{"head_dim": 32, "norm": "layernorm", "norm_eps": 1e-05, "init_std_up": 0.0531, "optimizer": "soap_variant", "batch_tokens": 32768, "doc_mask": false}
Each number is 128 + 32 x the weight over its row's rms, rounded and kept within 0 to 255. Layers, rows and columns count from 0. Numbers have three digits each. The size before them is the row's rms in percent of the matrix's.

# layer 2 attention key, 128x128, rms 0.11, rows 105-127, columns 0-63
077:130124122107173091102084088096143125156193103076145148134148146129119114125104146129123103091150139105162064120136149097121104127127166124113122206072114122112089111125193165150108194139083126
069:109129156144122132085070150120151081120175164174123171122135142115064113123191122087124087143168137202149131136060156122078118135138126135113127073152104142133101165149133083117099169146114129
066:084118122136158120122179114171115113126151154110095118144131109087090105154066137124144099129108092119110132086148143175126114093124102103120147152116128105127143098129135119122134055166089091
078:128175175103127056109066102120130122148132143177134107131095099108151108149131141139117084154126155133098116106159144129111056171115128153101159095178094158085124208150085101141137151098083130
082:114140122131138068132145129116151116101147162131121195102096136097088132128064166131139124206164092115084139160145132086110089173109161131085134203113072163102155183130129104102146234165145170
073:132144107100161110148164111183056121121111070120138107123134085085130096098054083114204102109112099151105139141113112124145166101089056106084136101155132138159131176135081120071136149094195143
080:127105136090116123125185135193169161088141185171101100117100105155198115072119103105120082107112201144124162125156151057142133094082184135094099170139125158117113132096083169102102110083103125
076:121145058112115132112134149108178194114128114121088132138080120148210160144095130126161130126051086157064131158108109091069092122128168065179128157171180143143125137112097118103176107105186167
072:112121166174098102116133149099119067102124135134137164126119096181158108165096126126132163233151125020129116178125158177081120146101101159139120114114131197123127094195128159155085174229129144
067:149163169174093156163140140127112112165118118103196104128151142150131122150079164154097142120184134126148065195139094201101101119105138098054123091124153123113126107167162130137044120067102096
072:136144097133137209089193103202188131132140138117053154122073057180153156109119137156120122079110178105123096124113108178135098097121065093114081127129205146152118060105128164140126103121128163
085:151139083167120131151146098108172095184082055167122182135135117154065131144133184135164102104141140154174112136146060077131145127150144111094130134077099091123142095093163136072191084097199150
068:101182100138146066120156141149109142177147137171116136096114153104112148103130138120096103177160149152119139176097099149111069149122098128135081092167130172157127089150147100147142141135081118
075:107121168099168131158156103121173152129135149157133126148139137093079057168093111110074111174100106085104168179154126107138113090080107141181107149171144170139123203147160156146165123175111129
082:093089133091136112127171119140111151101155179135138177101170135140183084092121153143141156147116171116141121120135137172128145033081100118196113150089161167123179099124074145122088118019176138
083:181174106160104092086138161134207172123142116081136110141117143172166172149140174163104125174191119118080109165147178194036099093126125107142122132085112141122072082136067096120161109143168134
079:149114085093119155133090092191141149159136148117106144084076118145095119124107116086157116114054151146129137103103117123163155122098124079209122131143186136084165140146162127153150162130081105
077:129143114083155079109118128078106129094206118126122122069173142144100151192137126110141190150158196062131115109048165093103120141110120098148055111127145139136132178118135125100105157136121152
085:135156136157178137127122146126118117176158110147081107104181110167083128155148159175174091108240149122077132196076096120122101137162124106100066128147095131097111151189166112136169136160088143
088:152080107197129141119108103128145123139131117086158127151201119176141187150144170101146103070135129135086184125160138111123161091163132155098191155091088127138126110111185087145131122130163158
073:155083121118131143130139155174088108110183139080136135159120070062183098102163058101113124147136086107136200124084134143120143119076059159139176141151145183080144147082104163104132106169137158
081:096071159100108136104091168125122121144165187169121151147135101085123131132102097110153105101101157119135173125184135113106182149083111122134145125081093089107128143095164161114119136156185139
060:130119049119097143132183133143093140113145101108156144104152112082209099096130155129128148117128113099169114145081160136152169089154046116133137185152143105172090121075097123121108139130090114